Weights of a small transformer language model.
Training: a variant of Muon for these matrices, 1059M tokens, 8080 steps.
Each number is 128 + 32 x the weight over its row's rms, rounded and kept within 0 to 255. Layers, rows and columns count from 0. Numbers have three digits each. The size before them is the row's rms in percent of the matrix's.

# layer 5 attention value, 448x448, rms 0.0465, rows 244-447, columns 336-391
099:123122163094092101181147140107126059121127120068125114148126158151110123140126116101161126136120100108100174166090092159061102174144142148150151103165152156127150150085
103:167129148086134113183087128147096115156079135164159098133109150099166124147145136107117094112194124126041160138112145125090152118113052115121129144120116076085133144196
104:125134092123097139125131080035126153153079124147122084144101177092157121169165089124129168152132119110171142166100162140113163106133055178135051171111126101112135105100
096:117131104137106089152131111110164126069163070125152135051137164076202132141109115127134096136147108133128125136129144108113103142109171154148076187142160160135133099059
100:112135121087097107118122141133215074107085146145084111149157086048132089149184126108159117069131157163115114131141044089176130088131043155169148094079168160114133119149
100:127150112163119102173127109138130127151109087151066098149148074111179175141142152096166143180090101162111158123095119158107130069130112149158145094160070129154120112120
097:130115116098175120152072116145132152137098095097031138160063143123122175106140160126184149097123128158121135161112061095129130175144126164057136151157127151119104105135
098:190084132141119103107110148194140143135200143138009159134133096158145171109154171116126124091159157126185159194056155123116129100145157131132126133114081130133129086140
100:114127088134179141074074104106105098083096080144165115110130161077138130121155130116135148109146139133184157136141112138102135138128123068202127163111100168130127116116
105:142129161115131186140174116179108137124133142153129137128107163147185126088151153112131110161124155176141094084118084107153076129086093134155169100138102088107159141058
097:171188148174138099117123124157110106173131177115089105156110143100110221131152147118183149092083154187120121066117112134109113174124136147157106187115128161148094078065
101:104111141140092104165151089124078162159095088112114157106157093165141119120121064138149149128074114195164157127116160146189149144144153152142118151143086106085100199173
093:094079129102112057159100127079169106134077151174151170100146043141181143118136111156131163108124126085171153133077169104067143053145128157180148198112148126204103107029
089:132141153082128070166137124133079100174065101135127117053149125128142103113161101190152091115121143155111101172141130065148136132099120119100165113097127100115098135167
087:164175209142164137139148128085110116152114219164068121155134165106205127143135134164150110149178185120112183140065126127114179149095151143138108117120094143094123147139
092:173074170138132157172104156100185104180134141177132165186115070100100074146052131126181117114135074119142108125140099146075163089136176129117099198160129166090180122156
094:077145102150151095109101184107160151169105118138173097125162132122087149140109169111151111094155065107144112166124170143167138095120125084102054125110172118133143101165
088:088165178138154155072100173097101161095104116154086091084126121153113193133190129223155133129122095086161137106119116110122070132120151182140078101126158124115120137144
092:099072104150096071088093139196132088106140088096105122184127157117167134114137052191103094148154139063182124153150083148115142155129129141086111093132138143139115088113
099:186115070122158090085104099183084189128088211121099164117148141163097113170098181149160155141135090162099141102125153124149056113141061161130123159133113123190118095161
088:169083164129164117148114119121133095048213175093115090175131134153181116101129189120125122123137159145109136081129078155202099147087101165068121065131124152071153115125
094:142147164125117122200142134140057178081185093161172139161142149115103111152101106134085069126134138109095127127085096113143183143132112111081136130133115097136124156097
089:117127103078146123126189075195106167119158134138060208119126081145141131131202116127142210144166115113128134111077093153108113073098099125127120134137165132119132117188
089:147134134127175192124112120143135111173172194140084117119132063104142174138120167122088122158143105163112128150122078200132147097124136146110047142135168140140116131092
096:074143152094139115159121105100166113160156125099103128110105165058070171112105111181167164110142066115146068124132056151151088158122128128126154206126126134147146145164
087:104105109114128124107115112155112146169167180121159165082147114111047143116108107132124144158187155161151188095122140067194194137159125099194133225125174102104147083179
084:110150138114152137119124138150140067120115129092086122049184104058136116144084071114154134111117062089139137074106134132156206132160094104148106153140066143121137112166
094:116175135125114138125145135133132107168155138193165138087095115086114147103107156121109211040093189122074101152172184191115170113095100117063149132150159103104109109151
088:170095139174096151074131150136100147178153112136183093100136098077134162065068160131185161149134181131165137162111175171142143143096147126095143148192084150088092115136
094:113155069166049086129103189077145147118121106143144159143098074147098146184164148109096155149138127123113137103151097113111178132114155077065144108120068132119182191167
093:163039095077113137134149130169113131140098098125117143178137128114164160157112129139140147133131167096146130153115072131156092143145067112088129104130131108113082137095
089:133164141102146179136136160096109092111134046148136102121131142133111138125121177154224211115145153166164130083123127122165088159132149132063119123164199111103124115119
091:146118140122176127152149104109132113141104162171084139155105121134121152138137106131113101077095157139118086070129157186169067103070126093125077133112210120149133134128
091:177052198118175089114139110160140089159163145121133060171097148081130124123130127104143106118109159201154163097166102075107115136103152085129113106115122150106139107107
102:119106106080102120130141067147150130126112140132136137147133145115143115109170124160078145163101174137128102150133117118147075172065084104125037124172134091066102139170
098:163090192142092171112117166143211085146033188133109093171117079134143128188087192154133124065113158100113136148176106071068166049154137124156139159120148065200110104074
086:128112157114121088086143137112095176052184145091149095118065132128118141103142124117096140115078141138086155100208139125115089083135139067203120104147125210133118145197
088:165100162174160173102083120080139166130167095156119151156132165099125103135149153130130119097154111131068192143157092138124063107107079128115164100119162121137160086184
097:113126123166120184140129119092023120093074126084094133185137134074144147151138180096112135141109119133145181143159129162107170116156160164128144180157119110165105085091
093:137065098123117141104152137145199117116046120119150092141151173099094120158141210156166129051123097156145138068148132107167033114083123175142077170130115135102168129141
090:083128158112172136114079188100086125128135169094082111219133141189146157151159088116120135155094135143122133159153136136162131177115124104134133108167184150107064164153
093:148078135112159115151115179120149126180132137115116101111091095057132100091056113123175163047131146158162109099056158132166070129120156166100134101122091133159119120062
088:149114148094166108120096095131139193140198130195097113092176170114114166101154162095142086168057121095095140165101155108108161112126177133139154139128149152098150146101
098:148130098117076184098102144150152164126157144071132130097113112125046091101115103111098149132121140174146127117090127097115110104170124089120103185152118123105124095144
091:118119106140115173197137164088163173160182137155097131111112134137185126132133131139145146119212070184128176150110094149149148180153139050086116114171164159124177120169
091:149133110118129129138067164150073126104124082112154081115142113040084155137123173094085084080104119096141072129085106063137149098127132133093097113131138119170117170153
093:147094072132117135114161136100140172142148174098094177161093100184072118108118112151099152185118127106120104135130133170135107116178122129080065089099133139089162082090
090:192135114103136106125158125117145122153140097077130140148099198112066064197079194113147126136142124109071168048173092104152107038148158139090125207093118088142089084121
094:157183108103112149090072098106174105190138184127182145122115126206091123151159119129117082113116152078160084146065134127101128144174158135130163113170161125126152154186
088:149112097149118105102079096066150166136122145129119145102087121162188078155119153155075090190167141162141109125112167073130087139139117108140163096083143113178095133114
088:180047168108109096093107084167139186022145096149144115155137157144094132109155159117135149117089177136095125119126175171152155077150098107133088142134171111123099154095
092:135093091145118146147093097133153110118188160120111132161056137098071120138103101146091096077142096135100116168114094094131049114182109150177156114141153144093132140122
091:164086103112125198189131119080187080119170141099115135078146140097197122125145108150039157130137140154120129115108143160119087126131142167105075138146150108148151115114
097:137141091123139130139132124111151128127125162095112119118109046127114068106073063154085160199099090155143121137112134168139101186085143156159159182165102118069110116141
091:158103164113096116116086113114157123147036152125083127117144066112126149114098127076104111163162117108109116143150173113133133076097163107129123149103159135158156118111
090:165145095113169078124133097092111122116165147127164054134116157136120146133115131130109155147097152124157134166136133063199155109050123119196150144106078141134103159091
095:124097118134094183145199187092171123152154185181121142148056141081149102111065129130112102087104132085147101139155172119169059127126176173134120088136075122181115071106
086:048103097173174132141141150187082152132078106128139118147154129146084133104168128083128164135047157138133149126124135128122105131113107152136051134098041089159093158077
098:180110118173177074120109190148181179147162110184118194110139127152131126169151156113085105085126175161169117144136094132129190149115118112143200129119098180135119120103
092:188185119140148126094107150119054117183158130087149147123079108151061162114131094115168111203100167165156092125172130135101150106100125194152172122113111191071102132141
095:133091180113150238107208142089068086122174084162153094120165151166105164129131135158102136176105118120095153179077220181125148102097166118182143044113146135171136115157
098:114100233127146107139171123177123126144122081115129128063091145112151139101183082102169092161149142166095123156115112105137120143140083105117148119134136092053127097146
088:095103143072139128169142153141184163107112165162157140137152124134101143160144111130160156085122068138183096055113170135117148145113143102164114159118143117196166141109
088:063141140114124127101163097108149161151128109164100102097156121135155056040175067147092168169127115108111144111098132140135132081135135109102102135131120138100116163143
089:115086110150159122106102172139142156084144126114178126154116067097088094149159222132065140109073098077076109134145169124198119112169132118125057155107123157086140150127
096:119154060145114121123126170165134113182117162171127118142130179095174127136120088116118148103114138083083110107162166079067155079119036153054088224088150132120184081162
090:158163081112102094122100138142090103121080134128081088109153130073137093128123166093115119146147128137091145186161137134127119086135146088167108113146153132140105161145
090:109144158101105139129212116119142100112168189158116116187108079117139112160133193157157162170157089092164147081141072120104076115120085138119141107136116202129117111102
096:101124135142111046096139160121118107137148067115131091151152159122138128110152119167094102141122177132102169105147075135150112122107146155102102123127118157119177182159
092:116188119174132127147106137060091118111119106159158081165174193124139119114103071134106178124157127117119138142103095177116135142166134139104157100144093144173082106107
098:132099112153155107146110093075164180164052106141143164143130117093157119150104157060107091126127148076085101086113160080054078090124129130117173141113039180163154128094
099:143178171111063051122065125168139178074143132163122168207180121215128129117147193100125152186105172097140099138184125152143157122073133162102116145147167113155073097150
090:153173140081166106210153105134150076102095149117142151184133131107141067106122109147115093171184095161194147149120124118109121116135097133185117099135102106104154099087
089:122099089126153101129102098165110182143133147141196096069074169107108108082122146148152123085174164091090084165067135185140142153127093116119124044099141122135098177122
093:169128155107109152151072159156120149177098161088121112153105121111145147149170127119041172146160106115102104133116150140123091162146114094101122154128148108171134039032
095:124085187125106087100148158069100160123097110111114085143082139137165150110187126121092191158179138206125143128102136121107118160107117111147146155142140107140098205126
103:081145106131149164136172185159173108122139129117101091095114090117137128093128088115134121152086094068092120118110109113121166129159156164111136132056094166089070113198
104:095134175154122085169106163112159049121126148149152161173082154032149154176144136140137156161150206121100104121107124125086080126158151177111068129128164124098128059118
105:137177138156150161172112160123117158104158165168129116115165114122116128143200115122159113138108148124129089147162144168095142165154120158171097075174168142104124141133
107:075084089180137174120133104137097119097097177101091170139121115119128171088068131132141109151065166139094107121110125100160094137106171080207124159141153083109090135089
100:118145153177160145115132120113128158141098085144160187140104112143196122128102110187167093111153114118159147115100118047202129142123141066179068116096131101096103186081
103:136098074147150119134163124142145169123120139070136146138108089085124181104134122189098122121128118101101105084126149135159171120159173122183080176169085141132170167144
102:139131139131113179150082167111144106119149176157077095115110090143166141131135194105090129120123134117131162084077078151136140146130148134108129106110120151101081111158
102:116167143103108059117131148147100101127060175118145132096101140144171138146061061165109112155147130162089138160110126133078086105157117148083207121127159192134110094105
099:155122123182105099154134169109158106100143095165109082099112121189166126113057106105127144113094116109091146072153181183161119123132137113124116150088153084190169082086
106:177106109127112176143102094144115140171108100128147108124142131059155162129170138170183121135089190209173074132115097119149165068097178152112174153187128117124081124108
105:151161164137103141157142155169108109155135092186125077164134124182091147176172118184121132126103117148185129142078132153148130112100141179139148151145108120202177105118
104:097188079085135153101120132105151077193147134226134138161156172106113140107202119105135102082123139134072152136136059079109108097163090106174171092109092143120112162150
103:144125158079085157151135104146098145211142129082143167121143120134121126090101163031071139116147117103128144075094132112102136118146080104150196117101204175089097131073
101:117119123108150168089191075079104170136064129041114145080111104151118075096064091089086104089152104100165159157174207092167099102107136126146151089112104124126111143078
100:149149137135102130079123142130094094170085089163186177082084131151051149140149204119101030071097159082104142065145152129114191112045144107131118109137107134126156149151
100:114163138177123151167134207134065126111113142092117147125159107092114099137142137147093166104120124127091110075102172112063113136117115110124082094131136137151119150155
102:156163212127111113163130137125123138129108115105095116072122136090141133122105154079153130104156122100094108147099054143114090160036097163099079119125183148198108105152
109:140117104137166100150096128098166107184078130142111134110147127181157132099173090110172125138090125130071117170175097112171168122127092096152138087128124111146172134125
098:087148098145120092134129080134117189159137113165135123133141098096150108114078184119116142074097175161111123126146119118168110138108093145130169087113119094147139088085
114:130110058161118085141140110039084168136150087140170152106123151126137178140122136142142169149190111102065066155131190196137146136077158128099137103156083111169178082104
105:173158162097111066094153107100124182166141132124115141080137174111073117130139073153129171150125090093140071188127140160072098144138172133153160147070077174154125142178
104:106145121163091125129108181112167122175077056135093164093105127154176170081092132121145127122154146097108042123160160079130061137121128141101110098140079197133143166163
106:157148076094151096139207170148138146098101150129170194165087177120184118135146140166121155125184130118139112131103078102097147112142123153097089103082170130197127128083
099:107111133154153101156141205120111088188135163159078222096103149165097133112178196186099089086117155100165133116066134107114115080116148131091140143132075093121113123121
106:151203082137152070145158132093138113155095136123133164168131081107196159078135182169168116156062096125137108116084145120145160114141130137113108202159177109156150130111
108:136151152118122045133115155137131089135133141096150114127122079148161112121162179118181120131150096130173139203115128242167126109130142100163113133108146155133106109176
099:121124141113178110068163117165075125109146106101207080139110131069119153172114141135147144127169132158117122146110166126168138161141079127167120129146093177078116150106
106:152082104100126082142158103087155119120146128170077116171174131126137134076053193109102163115147134136132068154139129117207114111171161136140060116120115107129136090127
104:120092128057129115116126141093189094143173157144086096132124158085059200130113070190131154134123134149087148110148129147132136147143133100178130172116139145140119167153
108:148202140130147103091088092110100112123166125159095102155125149080123107104175158157036153114140102087184111121179141202123110136135150136133191115154192097095154087143
109:176099136106133132092123099059140065156168109072164126172153113093155108128091126158096093097140113119076139141097186091099138113174141103167150161100131100126152080155
102:158198133104096065086163094179094079106147137192086164133105195106108184119114139085167159170154140171147162098065138119144201129147138102134133134092170097183145091105
105:163166119129123114152121049163181090171150135153100133148123116105105129131188131150165178175088102056129150152126180146093100130132131113177189107099170109113150162144
100:111063114181122127145117153118107123126127148147185153154146152098152109109109119121102134106160176011116099195156198139096107134130087070162158134121147132111140106136
102:064110095128164125099065173117106160118168180207190135077129166103145140128132116123095170093124177079094119185136136160179207157129076107155125125118149113175106148116
101:161117122153111139143104091112112101148133141097118119140137128131177123102102164172068170104075116089154168077131173082063098137122158208112133105145115118126106145173
108:106142141083134101151084151125082152107138128187061110157162117111189102197090055125139132126156109115128131134142138089097101092123088140155170104061101127141098111061
104:109140077082116144122104130094163169199173107189146097128091083144130167156107125121126112123150137120101072080101119090123109154089150127111169137116079132113125046137
105:106107106107109094105114142046127075161103106104141149143122109138146146073139166081098123131103087105171122118120121127159115110139136086142073131135121132083165173119
105:108102180144149124110113171160070114174116174092124101125123099178145113151144101181128116080112125140156161176153163148116205124116203102121119145116108105120142149141
100:144151149143108055160160107108120124143099079084130129133182185126143142115113143125167097131163189130096156117146086149136109149099137167223165105127131088150148167132
107:121088107092137180130174116106135130157108122123119130070143125152132118116147135082125150160155121038105140082082142067121158092116127154152196144074143101084145061091
110:151089200122179129190186165178183116173126109144129120146176140081160164067100126120174150138123126181087126094166041121102156133146133151085115152128110128130175125101
105:124109191136099077159178092134161147143189130131166126180147115103085131101125154112139113139096144126137192126133097101113121188167163080108155110125133131110137138116
105:190115087144128117111123111161144118086094188107175179093110113103173181129118138125137114085155130119178100105110094113125109092156123119156135084144163160058133083174
104:132144103123110091066142105103169172144092122079163127133128144157159209110131113122158149149144144122170134155114111108150155197139122125120148133197125128140134117110
107:116173099112155182164148110151125151095106118151096148103125147082159172099176045131096097149122110118125145167079111085120109138115115089140166070159186093054132069141
107:110128101100159102132123108072149171121124131119117112157101144122096107090098086121138143169110135160056068108132124160095127113112135141148058129166105143132139154112
100:151164059136189145145052145200163164164120128141142101109139101190079212145166218135114107152105164115171085112152125119096160110119095121099135145150119112095119116170
099:137207162126113154108090151107162105133148164131116073052099125147051131104131183147164147145153053125098133160178170124144166156142125091152110117133165184148166152158
113:123148158168077117126119158105153095087156141151109116065053156105073082163123127109156131082137115142115100209127135130123096152078117144081189090066148135171121087113
108:134156133181116126137104130137088151157060154119104138145073157121151133149157123108092205124133139076192182107161143143111177091122124148168112069130121122123159137149
103:209097126085116046158177068094196091159132097189120118146115130194177092178077120109106109108179156168108151128169121185177119117126153080111126138117156116107171150154
102:147134164103080068126158149185078090067100071094169169136123178130147171100140162111095183071104170142139098138145127157085112112188133141115208135127100093130056149095
110:173039091123139130105138139165125099131082112155169144175165156144119090156192198144171089155135113163080153169160113144156181134153125159161077138105119114185143093179
106:097083095154129136099152146129114131115109150165138132139178150145134116132110210105168145147117112125151124136133115173134172130102148100120088144155090165059075140154
107:098151117161133167153136100121139171097106068124159084176128101076107149134138107139124102179143116148113152153093184180121124102108121132077149108103093103107100154099
103:104137152147083090136144190145158118159183148099110102182068112151118044149105137135113142106073062179095078108130133105151135157158096064092188095122124115137135141099
104:104134158101144132115196133115090145138101060108142104158129145117119065117129119132104124162135155155172148174082068066084178093101076157118118131118098139188107105098
102:119112140136165130166148136089168133179100117112138128149173129171175172098110119050114140155163093124145059159134160164168103114145175177109137103110098120084091131106
101:121141053130119139091166089138110164115117114149108136141110081072108117127089141096088127090188115124123095097145107093127119123119104137064076146132164112114063158173
102:152151172124132165124138165165171117128098118192118102127094122126148143139101124110123136153066126129102130109155145104106167092144128177092090171109160078121109139116
105:154102170128109119168094089159117155128154158100096105099179134118092062117129114090139130146128141148108133155125106111103128155181134136157126073125111090130178105150
101:124128155096134167140148175094161100097120084117092067177090158093117138173120060120066064142170180140151121170150138114111082151088134136115184098106113177145121130060
103:151104060152172153101131115098157059081143086074107147083153173096163137151142118151179161168107178106115159167148098093145141125114112146159150134133059132119136100176
099:105095127135124175119126075152166133150083123077128089100114146121168131109180127162055085121182094149103096207114155063184187090155163152130152134129090103092101087112
098:096119133148194105092119121150107132131128167071136140088171128159094162112140083114094135151085207115127169144135173077120163111114087142135090177145132108144161106185
099:064176147099110134105153072167156207084196164109142115149150154152206131177108132140102082199058120137119067092140086080150168190152111080132163139107116164129093166142
100:115163166088174121146186142175155076142136179104154083122111109089155213142089134114166063093123124168105128088153138118104133099099142169153112115114131142083107104109
094:132147077088093121159124057111088143114124117139161171072119151057114138143108100120111144104133145101077100205107116146162173143086124128067140204158155132112084149140
097:132143155106135061165156122142088126139145099116131116166151182157117179143145189115117111113154094133130177184147078102144100132144151153146118174139134167113116142076
098:143100160172154129137160119099107158164145133144171122149149150137145141150164170113132162123098159103169118147169166142082149117128159160137170100155121149194119113085
102:135097129160102125089147153166121128190100176138099150104116145177134104180152141164157139126178102087147173107172089113168128127144134079110173183109096157189150153139
103:103144130180106135091087170115151142172052104169113142128143116130084136113104142151135149117115099156154147143193184145146134084147185158104134124142164113116096076130
097:160093153127103122092113158119182137167188155144169111059123128094120122161148091114136144113105077136056084225141143165137154170152094145172111099127105107159114124151
100:138115196134151143098154159143130133141131180139119123119174084119144122186081095134111109087052119115059117099109131108117184107077129120128132202123152213168104108134
098:147173138143205098151114106059148163101099106126117104086130130150131125136150137178101167201132181154118130069152118212110153190096099116108122130164100228130157051202
100:124096096147154086140103180081122131160162142140123078090186138123035080157142114144149167114133138112085127077141108214125144121124070153127116094124157081128121103103
100:179155118080121105129078137163151173144193160153144170200135126086103102129131145123100158159165197180130133147110127175080111140118061108189104068102131125108092048082
099:120074115120103100083095081087136179102076087128154156145115148124094171121172153109102114092092140104146157094149136139140112109091141130121108161106117113085116162094
096:123142129069185153099116071139159134089182114093160100168142127122095086141154060136167103124139156115174123087141111156140206140094084135107163156127146114100146081133
103:170076085106182122100134130171068105146176128165109113145179147130122186224136162143139141118091081177127169100173129117152130133143145130100155118121127114113088163127
104:080162143105167109080180110187117082112144138128150161158139156123167134130119140138125146135154173149110123132100096127096162136104115149132090067122092130154191126150
100:181177143124142178141132165172099140193138123170097162145103127103131095135093133093108182140132146140150085140130172138093098130159176159113166100144131073099098174188
097:171155133144104150144125093126069167128157110139087109131132121143086173150057105107131121149140092127148136114070133126122069137154140097094117089124146121138200129120
095:140103102083172119110174096083175118114215131125153188097124136136131140166081140126110181136076131132128139080181163141162127143174119164095122158077144145126113099086
100:119184190118136131147127097119191160074134117073144162136124100136148117106066190159175087110150079070155134132072129139095059124129108138096127096125183143137140090149
107:137097118171126145143124082189144122082145189130126121114130118137124096127112155132104127156117149115137148129102063103105136110106186091146051135125196082113144150134
104:123121133073115174158134165155133121149114127162116107091181120153120129077101086095124147107141160205106112113170162110170074075104148156185076084151143122153142073134
099:098118082111099042099117097113118085164145159150114109092141105084150128095120136180108151099088108104132157098148131138087092071111132141129181170147066128112151095075
097:099158119093102134188165142116113117142132148202086123099138170179125153187097167113103148134122150155143144150110148154123057036185097101118098073165155114178139093129
101:143148150134140170142153120127120136078104160084079138057092140137152113111155132088114111069131118135085151111114145198069118156109138183147135164114104236134114133087
099:136142148136096144144099110136155106095143139160130222133131088177141110113098206118173106181079113110156082109149136130119182109053173156076094130157096067169133116158
100:073083135120132149138128170141110071089122073145095155165159163155156065102141084174096140137124110117178138104136115071137187118178123096101090159150093151136137117155
098:069144108156157112127122156098153146136115115095211169120117169208155098105080142128117184093118140133146101126112113080093195167099116158121173125168094149095085165100
094:120102108138118139118110081095186093098157095115086163133176155126147125096137121127153107126097161061113152105148121152168130101115139123117116140134124152124094146157
099:101114156158151190095172100098155146181096159138136118131142142103075092114126140144098095143101132112119155084118087111161087141135115133089154068190126095141145174127
100:127146074089153119118108134104130133093129140099097143130171143118102126194148082136087119138096115069105176179119170194127130128098082159137112177131106161081164169127
099:113108154126108070177120174190121156064061132123119140070147080126112113152161168141105143185135131112109189181096110137079074117149114149112105082102084111127100101078
099:081168097160115174127079039167219140182118112097084104192171146142117043109138174177126065167141165144138142159142132113108125136182174150100121141189173127124115076153
099:103126121116118207196111163147107205164162110152170110199124133119117142113133106126130134121121161113102187157123130109073089138085133131132106176117205091171156120186
103:091135095091162136041054135091135097090148111097159166146152111084110124124155113104155181119111204173111166120138131143139133107108116095183082102167113091135136121165
097:119130127150052142072098079079150223235096105089062145129104147106155129213165120117089152112171122097099144112096121101133136106074120112130203062094144122051151186135
102:134131166120118167113139130140115140176135218090139184075084116074090109137155162167163180153153143123108137123139149140119127121143126107089110113119104129116116150119
108:108158079104121164111211109128094125067107132128174099149080087118102100148235097121089127130150142135135121099104125180145141101112088161142130175151110144146095141134
099:101049127164115113129115090114094106186116125092103098147134113086129163168130116105186102157115141142174199109109052201147108098118154139088209114141154165092142193084
101:158142113119126089120142117106129106148071130112134076129106066103198130184134138161154157125132084198206141121107184098184158133188146151099155152161108077115140115092
100:110158087175104116149157086229120196159154157180169115150112169112132113129139095080161107139171142152082086147208148139107082072113101101149128127112058155127145128114
099:143139099120118123049121162098081080122130139126208116138130158106128159122138162140120141084168119065160136123114109177156130138199163155147186127089130141155154147097
098:146086139144103097077079152136143084145141136130130092099110171131155105124043188163046122103099176126134129167105128081115109157107140173114157090126095081125106135067
103:127140085099153084162090128106075185111094122098120154144115129108139132132047079147147125113149076109099164120132158108111149180140149163166130142100133110083137182104
097:150113151076110174113114160100107138121139107082147118121093110172189121137120160167118096096169138118103122140121141163145188130047086080100163120157167122195117145070
100:143139180102141131148145097179133124085192137096127157131164114103079088125124159136140079082111093165195107116127095116126146161089187164075051053154047098147124094100
094:131113160117104095119076103111093084138163175112118078113108154098183176151096122129186205180131159113117180172094190199129144116163087117098115094136076104140128136101
102:107115148123034171117133188134106195112133082143093114164139094163074122147118137137117140126156111155090117110066176149100126153117125118163123150131175153107117110073
098:173174131125101111099104129141114091118157113070091131136161193135108116147089160169121120147188141179116105161124149190100131134117105137140147100108185095104160111147
100:143161112142207108139106107167135132141131161127151129125147097176050123113153165119143108148138103089055085098176111125158141134076134115173090168091142167144147082128
097:121117063108127151156109128098115106100150071139194122145072134134125102150100154105087138108146095140063140230134206188070145091128102142139096090177120114118070141138
099:108102102115144127145096114104094105096119053164149119157127182139170185070137099132143189117081055152122123099154137062134149134178132103074099156155087141132121090113
106:090163132158145174125116123125153126154138143134124113097121116103139099179127088097185146103101161143135110121135147124131124152143149177077099113152154139159109120192
095:135161109147103121185161129083081176081118158080141071171082117150117178092095148133167176105174163032186132120125118070133118114178086136088143116094214166094125110114
098:100108135146127154206137153197132075118108142072145123183121097065158156128094037148215146152118086131115143127143072112103141119121068109192147128124117140124160074153
098:139100120149120170116082123165145106126086156147101145173129137076110121126155145112116176205097142142088141122143147139179148152153110126089136134094153129153113159089
096:100112129117157089186163146084072072141114127150093140172158118189164151130123108119075170158130131087078119167069136135162130178095083104141104135149127154066145075168
098:120115156130115145131160173134129156146147099170132149125182117179071139150120111145154170113110128142152137156125113152121223091145118109108094124107088121140139150150
097:091054154121142106162169143132161122087130163120135127187096152083157127157093115091141133112131091132151168147140097184105156102085090153120137108136148113105172133059
093:154134147156115098109145106174092165103083156109095143108148112119094124106114169117161161148134191173134075188122151085146117118087187116155110116139155090146119166103
095:114094159155090141160172139190118089149095095094153119106132049093166166188109106134131165155198134101176137138169177126165113096117114085143104168116197159173154071123